config.yaml
d_model: 128
head_dim: 32
rope_fraction: 0.5
bias: "none"
tie_embeddings: "early"
final_lr_fraction: 0.0
doc_mask: true
Each number is 128 + 32 x the weight over its row's rms, rounded and kept within 0 to 255. Layers, rows and columns count from 0. Numbers have three digits each. The size before them is the row's rms in percent of the matrix's.

# layer 5 MLP up, 384x128, rms 0.144, rows 170-195, columns 0-127
097:095180143151196118147115125182164156132074168099139149194107156129137121166182086218108079114152193132153078081138142123167056115186131061134115134160133156142120076146109146125132065124097118110137128102074141116128091095123096108122120128144153157075156157133100070117105148130104105146118102121106136087209097138110131134101127121122137143126078098169132066142123118126170138106206
114:097146104076140127108130117133130161165092064098073123085164169157131110127144098195106055111160183096142160100061151083127039096084088139102103137121174137129139122160178126142089127105136080116102153115149084094115104165174139116130098110124095105165147101108131122104088148103147106172184107112152200081099082178139171149119178133169114088122089103095158116157138160159113096144086
097:107149114129156173085091070126229163120163169144117080158096161140143201113151143196148115086142157104121126122147154128155115142140132069095145085165101059136179145172131135138170109135109138124135153113136148069109177210129096129134102101133149119140119128141112050119154113113065195203145123126143126119112184124115170118149105092132081116116097170109166164166125144095121100113171
085:157147089154076111135113056184134129076109121082144088142166145148104143075170161127148102116107143139161149163167083110071088076106102138110127163107147093122148153142084136150134055195115095137134125089115150165138117104156096140119117099121126127181169126151128130136175115108164134163098113155083134144097103146118129132088187168156091148122136086065120084119185153244086160081150
101:107158143186122154140121131185160113121121116095090173163152160147156118168141126107131120111163153081066040148121114114138130137134111102084138154227123112100130082140124105202113123104098131067234162077167131136051157102127152122078112161140110099126203119120140118128113090136116099158138123184175184130160116129129175140152135194171140111130110072124145131129131121099138130122105
092:127104069104125222150093122157130139137183118098164108133131127138129145093100102118170101132155141112132127089126139056165159096134138087134106076149082085171120153129129159054156171135162083041165166150138070047107129125083160182163140130091063122125171159126121145148114098116130165155123066062085137128179107108126113176136145129141085125186136141141134126162097143132099142103122
095:127100130136143132172097128168141125153163147108096197142160136185164121157094173200098088083163180165110067140101115123085090162149079126117109189086129187108092142122162156112170118129125124140134093067107133110125140184137119160127095138183131134093116117039111164132120147126130085193132107126100111124167178101111111136139114160209160121112093134073089138116126102074139147202117
115:133175107161120133164108115167154149186157138131142194197188134161139139101185151158154156132149163145128141141151132083152104130095108131076127087150184089112187051157140100144102168152114128132153154102095062081097110117180136140171117152185111096102113116087157106134101126144092079157129061098145098117096094201170110163107153099128144069063103110153131124167117147107099110161102
098:136096115142185136066120138100143142141065117070123151070078164132169115144131116158154150037110098136132166120135135104119121114172051109144116155091146104173078151151173134146135100099103132061164141091087121164118081195107154122136119104129164146177090108089194139153094094162110103158110110090140169122093111085194166116141170108113172102126087159140146152171119186122112073133136
090:110104095161182122116122109137129151175157127088150117109200129170147149072132152182172169093147130145096194176098147095125120164100095079155139154126128071120144098140125195041095143136176067130099077164116104089063111136151122142095142115166090165121184155107114054129103121133146153126119095087099101080160110139137093143169145103111159089134070121162133124101126138120092140195105
100:150087129143123134103108109140169093112097152088158078137154153138114150143146098126129117155160103118098141141155132133182130152227144080091156054155107157140158086168087175145131109133073153069163178133207149106049121127136160154135120124139110172113137148093117098065158103177120158142133110171140158119180154074151124167130157152162105138104094063116124086078167091121120058144101
106:107117152165112097108112108081166139151145151049150123115138177179142133125081083207122092085176181128137151131101089124103150099127098129120151145186175094096109109130146136143131160113148099127198178144090107128155142109132159149103107135160144171109176151102167122077110154170133114125100104041095189057120117123174132144186133095180111130127088085095171117156138120075138058116147
100:100140125073128173176153139154128144167056141116109165102177123126108160142119100082104115162154205158108144148144149102116130076099113132134089157133151126097103122130150154081076125069103123081107171167118074141117118154165114124087098077087070175216138167136140118170101098146158136115088138101095181129106100168150147196070178185124126091147146136113149131055130184142115129134132
104:095124089132154154102110108155128151136192140112104119106133095120076090063179129165069111128162095185106161132153145113101192185108113074107091083089122086105128128169121138125132140121111094122131126139118070093124122131210162144152146095148164176097155130133146085137087164093123190130113127146200160133088109112142095116181155095134210088054078118086130144148114192118098131140129
103:129183120138144209119100122114153129147120154091140115097140084184136162158130114094143074117117099171118148164183141140105153124115148094125107110180148077120085126178140164140063122137157101107125112116085176176133114104185124149132083131152159170176103130074114090116063183139163078132147118135124126061122092126182177152144184118111186125108092161170192103095121101137185126163186
087:115117143154112093120112134089150132184051069141092100117126075164135165168113159164081162120142153130085098148064118162131093121146110143158122130156107084108095074162146163097102136127132137174158140079132119154151100186107132131089117149132062094130128150088237069096079151141152109156145132107134177063111147094098172143095112099120189162142110145107130170101172157147088076157124
103:111220127123081144154079139191122172142102139137133138138151144180147153134170125162112138107097106106100177127124157110097060124127119127121111143160197086171105075171144136070100178158128118129108150123103083059146174192209179133122101089124080175120149167107156088114061090103132124121146118082127147083093113132157124108130135133039129129111129104101114112148125145155068135108142
122:133094121122165112134107122109128165128105106115134191123197147172100116113086097204153153126152170097148054123150142143120093132185084088089174082187161129172145164130176112088131155145081152115094078121178105095084073183184133149112104127172139091128159180100119103099144173112114121207134096166061110124142146132098171119157172136118130093114134124097129144096144118174115115137067
111:123148118162183151076105130129120136154099129095164111106153141179099109169140132111147097121099093159101129182101082149124141130096154064095139123120094099142067085135169137127133079130143083100130109085099143131098114182133230119144136089152111136126050124106119112045109146097130117158099132070172188120134158091123141142067124124159148170134112139126150095101124229189111093115074
098:122107129125174113137087113119143109135148113127123108179155138142157154128134091130136147163193214143079061163157111104157121166123096077110161140132122113088110153119037157097118064125088083154109135136108109110119162140077119185065124092148120117084090206153135112150134111176140116127117078106076097145138144101133191167073146089168173048135149155169148107145091163129155097125142
089:154160109126166123147113140120153102125124125112146087147106108159124114079152149168033077116103114137144131126185106143109119213108136190113097133140147124085160107180208186094127138078161124098131188084132120104111126086083133117089084130110148119124108189143128146136026177149149157121154124059169105114076089131152151120184099175120125144137097086158156109133075148124135124158098
094:172118087169142166113020112119121159157164175106151147169116180151110103082167091142132114141115075110108159094105091139169178140148144129149142017151116121098149139165182154092123102163139112103123129142122175127120092133138187143169141132145135179156145177128152090117134123170093174137140128172132117183121167106137123117169125076130147068111116154125097050107123075192107122141100
091:116172094139207157135111134137178125124070130118093091169110089155164113125145169088043142144129147167125143096177170186076092183102126135117133082121143134177119118171134148110146112062147123132130159071082165141127092116120175107105068142144193093124115158124101120131071184078124172143142138136128162084149096141132190106128111158108172175179077109121128106103106093127184127138091
121:116124109074149157110130136153141142119192136090111096097137136149163107090139130125147097123200064166120140208191098061160123129159106110124150088103136101099122116160156151079139059140188073141144124155109078105137055172135151105111102065140139148151118138108197130139148127085129111173141118101112131135138165128155138101162182055128114151089119192141174119114130107169098071158177
103:104099101103124130129090097107161108143105144109123108134151135163086134119040090196096081122130195177102149105136149113129112112163145095103107135147178145148046097145115120150120154155123133094132128126161110135115135116174150154073113153168141178056111143147221117159108156139170160146131118152110180068151150120129125218134117150123173138139075092084192119162136118061096082122154
086:149109097092123202076079118113174164149134091085137134089132114203110147093154045114137116057154180183117104142162149089149127159158113161151149072116185181125120067138130186156115143124098105089124163104140127161099113135123084138102126077138105195107079155072138117174083156153127161193122102093134141139126139138135165161097093127120127114082149146131115122098128096086125056137134
# layer 5 MLP down (transposed), 384x128, rms 0.139, rows 170-194, columns 0-127
099:112139073100102151105206142107096162090102125161156122128134101158111137132108148127139130134151190127153136122169108111116183143158085185128125137121083144130055159169109129177093155144112152131121159132116138108161133155143156109166121148164239137123072131155084128150103173088159157162133101116166129121171065088066144065157184096109146123139123166085117188108043174146130101123113
121:125150133130092135091129193106103084122141100106160110051084131158175124137154101186125097084101104063163175129068110140159061171096166175128080134166164119117135122172147135118081079097122086141091126062087112112118154154095079154170150126131113114137160104146134153138097137180089108124086124111119092129102067143085152081118149108129192101096081058093174097096125146125143117160113
091:118122085137155124100137060112235164144117136164098123139094163088092174100221130082154069120122166147116108132101224154155136131124121087115174117126116108149147133123115131134160109139119141167108111112108141104111119173131099147163111138060161127137199126165136074115243102112121200112120172103151142103123153122107141076134142115135100132107084140124121138176170108128157127096145
077:150124094155139133119132037146083116125135158099150121141103143117145094120139121115151096165087154151124116112137111115120153151123115167146130187169129125153118176126159072147155049158107135192096109151110110105137181115116132110104119131095100163118147112165062136150255149044164115115098151128104082150102082122064122108127120134149087154121123156137125133150172175172098134135125
096:150117088123135148116080096054043144166135082143155120113133144114110160099082171132075189216154136127138150126111077149110123165131195169139142121111123116132136149089114112082108151134130086119137111202042134139135178090142205104113160134139130113148119053135126099119167092135133137097141169106115123168149079098166126136149175089141099155182157166088118074144116151162152138108151
091:138075119099122235112156164186133153145113165122164105136155113125174133066101127049102087143105149092112176097067154105129146082169173176163140091178096082101109152057097160151168182161134109120139106099090140137096071162069111160155134137120116135109177157138087123088109056152100097103108087148104101123147149152128114155111148125119082156141172133107093126148110127122087129122128
090:091152114126128128120107099112098059120081129145141104134116131084162110079132082110121155144075130125155200154085139110175132040123097055121204132164106146178145165040136127089132183112105145124113099191161098152151130162130144137149131117150163143117166158174182101167140043153111145122142115106126095131190182148138094104135083127078090131139153143145073116132112128141142131093090
116:103130113148114155196110120143081153139094159179114137125143107125161097151130143173114150133115168126098167123129133074098153156072132127097154139123156147074121158200165113129108149156086168099157073120135118077121176132139106076171136089153150117119108059129118151126071104122142132141134114139116084114152046159156008139096180115138104053102111164077112150113093180173116136133173
097:103108087146142113123146146096074140125106101095105128101088112144099137143072096098130075130107206134131159115093138136110184079125106152095109126129141147139120136026150158160123081139166151088024109159113125119118173197084085151107151169127091146100125134099132115125133098206143108123141165148142085163143101116112068089161096153139192070136142085149093164169121158102159113156091
079:125133120123109184106191076080047099148096147129120160107138112123181121127177159147133104103076105104146114121121117155155095121150084178186199158135092128097104152113123120049127155160134144157146073191125174129103168063132078147178197166171154101131145140095129079113123125145142150065131130150075066149146121158162086131144079111118128156115088144111093104131144136106109151073148
101:115139110127142135134117099123086181155082126140155189084118151077149095143130118158112170129104141137159130083145110141093124143019114146133158097121153106101099101104132077120042078120117117193102103097029178159197168074155134103129081071172162103081152115155176161130076150091093135142174141117129089166091102138124144091161133121114104130141089127102119155147120109155139154112128
106:107117183153174105130128135091115151137137155041209093078112144099139146151112150159151096132149177157110096164161123114102151162126108130093178104161131107145103136148101115198141140072138169093105192113116119150118136122114093162099088095082155192063160133124110184143145139169086085109137174070111137139095150066126117120188132107176154127142140052070147139137110129068139100109128
103:144129127084111180097087130150096138144113150115096136147109128164201183085100161090130174149062114050138151051093108160118150137195109162197125135157115153178135133039110143116142169149122114090165095066133138166116092131079161129099136114166138128146151150151104120122102038122130063081175132142132153102130118096086116103126126133150062099161122165128118120146165136155138162109118
102:080117101150181151120153136119110145199152168131114103142103076152119173072176148081132149132105100167118154106099098117101139142105146160132095151152113105153119159203107105118130193161133115148117094149109143150092127129122148124141082132182140123136115171148165160117147088145139172103142174115085108170115112173156096157103064132127055101057166191133078102140104133192185175119215
100:155128053118116137068120104129071197185073161137118080148127081162116118145152117168121159124170087109067178135148081092119122115135125092179128194172133135126128132182134161156145081152144140125115113150036144161118145159155070098119123131095165154132128045109149172167181112116105083067130133170102097123109108108153152088153120152084117145116121127110116134109123095087143198152129
085:176104110104143176148167144167105128123125173108132101099141097095109207139079172134151138162109098136052140133118132132088129129133153167124169130159069111181064116186061109144112148179167136132080205140135128107138064110163124149138161171119099145133095147158133186100138133121067087129138180138085116100097145075089109141115167113124080140126171128149046115163168131170102122101150
112:077138095123078102120126093144021142113115071173106132170141148095187149126090103150098127091131116133100163103128108116110079180105108079180187125116144121161102077206129106087131107105103171130146124104102141117121159125181121135154142152164146123157088168135171123112075075134200195079169134118128156104131142120085085111111123127110147097189138097098101101110160168180111164129164
114:106108115187164138138154100121080137141105108132157134085141089111124103115148089146149160113124170129161161173117107159111122097191118088076225119177172143188155132070140162119107164121102182153078081142130090137074086154141099115104126133143143144036097141097095105104150124129112118153124091174085105115163120119136101043187127151143179084123153086089092117092125117170107143137081
100:161106128170153119108188129110089150129139099136179139041120097150118118147131136113097102097122103123102162118090130192131140146120159106080178160129100128167064116061140186123191066128118083105097077071058119137111124157113140140119154111136119080140056165136098124078094131164108131123142213074127138063141141114136176069113120124141176137173129119171091117127139173123128115090137
097:093099159113123134103128103059085112123165164131148145127144143084140133129158110110174088143141132148129074130136180105189146149159060111141134165092127153153127126059098053117168106194092093154113132159156154169123195164116090119065102055171121157122146193126160136131151135174112057085131195139124100139098154161162113135087140094148138069149081127114136118130111159165113175095134
083:151109069136154115110170126112021124176092065150123073105101118139133129189084145130111134149133129130181207089145133160116113166139118169153117130131087062169110136110096159137143155119151123183099103096087119138126113104122132099137117101065186110143115129199105110184152109090168100087082146136127072132131125144075099124172146098099107107129163194093132114102169188112153148096152
097:114110088139180165164146169166103115192096123142044139101083112098148163121173093049083186126172115128142149156138150108152204118096125089143127102115160078101121073131117087117060122138076139137089110113076131128118137115140098177152070124109133123168154139121196148075098163162079106092089152191138110112093147140164179155089114151098079141147131129145094139127088122092118128136120
084:163090105152089087115144151147000097153090132163135099146095072186182148166062137151110165141156118107135161110139126191063153210135133126149131099106076104166121146129116163131145152174119131136163103126130126120135130099148138062164177136105174150115108123101127139169154141082127123125082132155113102121183144100111110098161144137111112111091110195085104119048164139144126124096169
115:114075059079147155132176106164116146170168122115065094075144129109205145054147121063129082123156130107078125138144077082147119167149044139117125149082163118120090138090163124065129151136116144147128088099146134131157118132159123172146110143147107135151153137143156148124112095111125092130181190200171151181187154129106139115159149102136122177090116162158184108108168093121157138142145
107:138098141087173137084111131103073135150094180165116083124153143117129174101088106162151134141111070156116139092083149163113161109104118169104100086146173149180077099197095112091133101169106161117148088140200176147157111083139117114164119132122082175119180116110150191179117120149089176107147138127090193109132136068168129153095099086160098105170123163103183074148170121161116137108096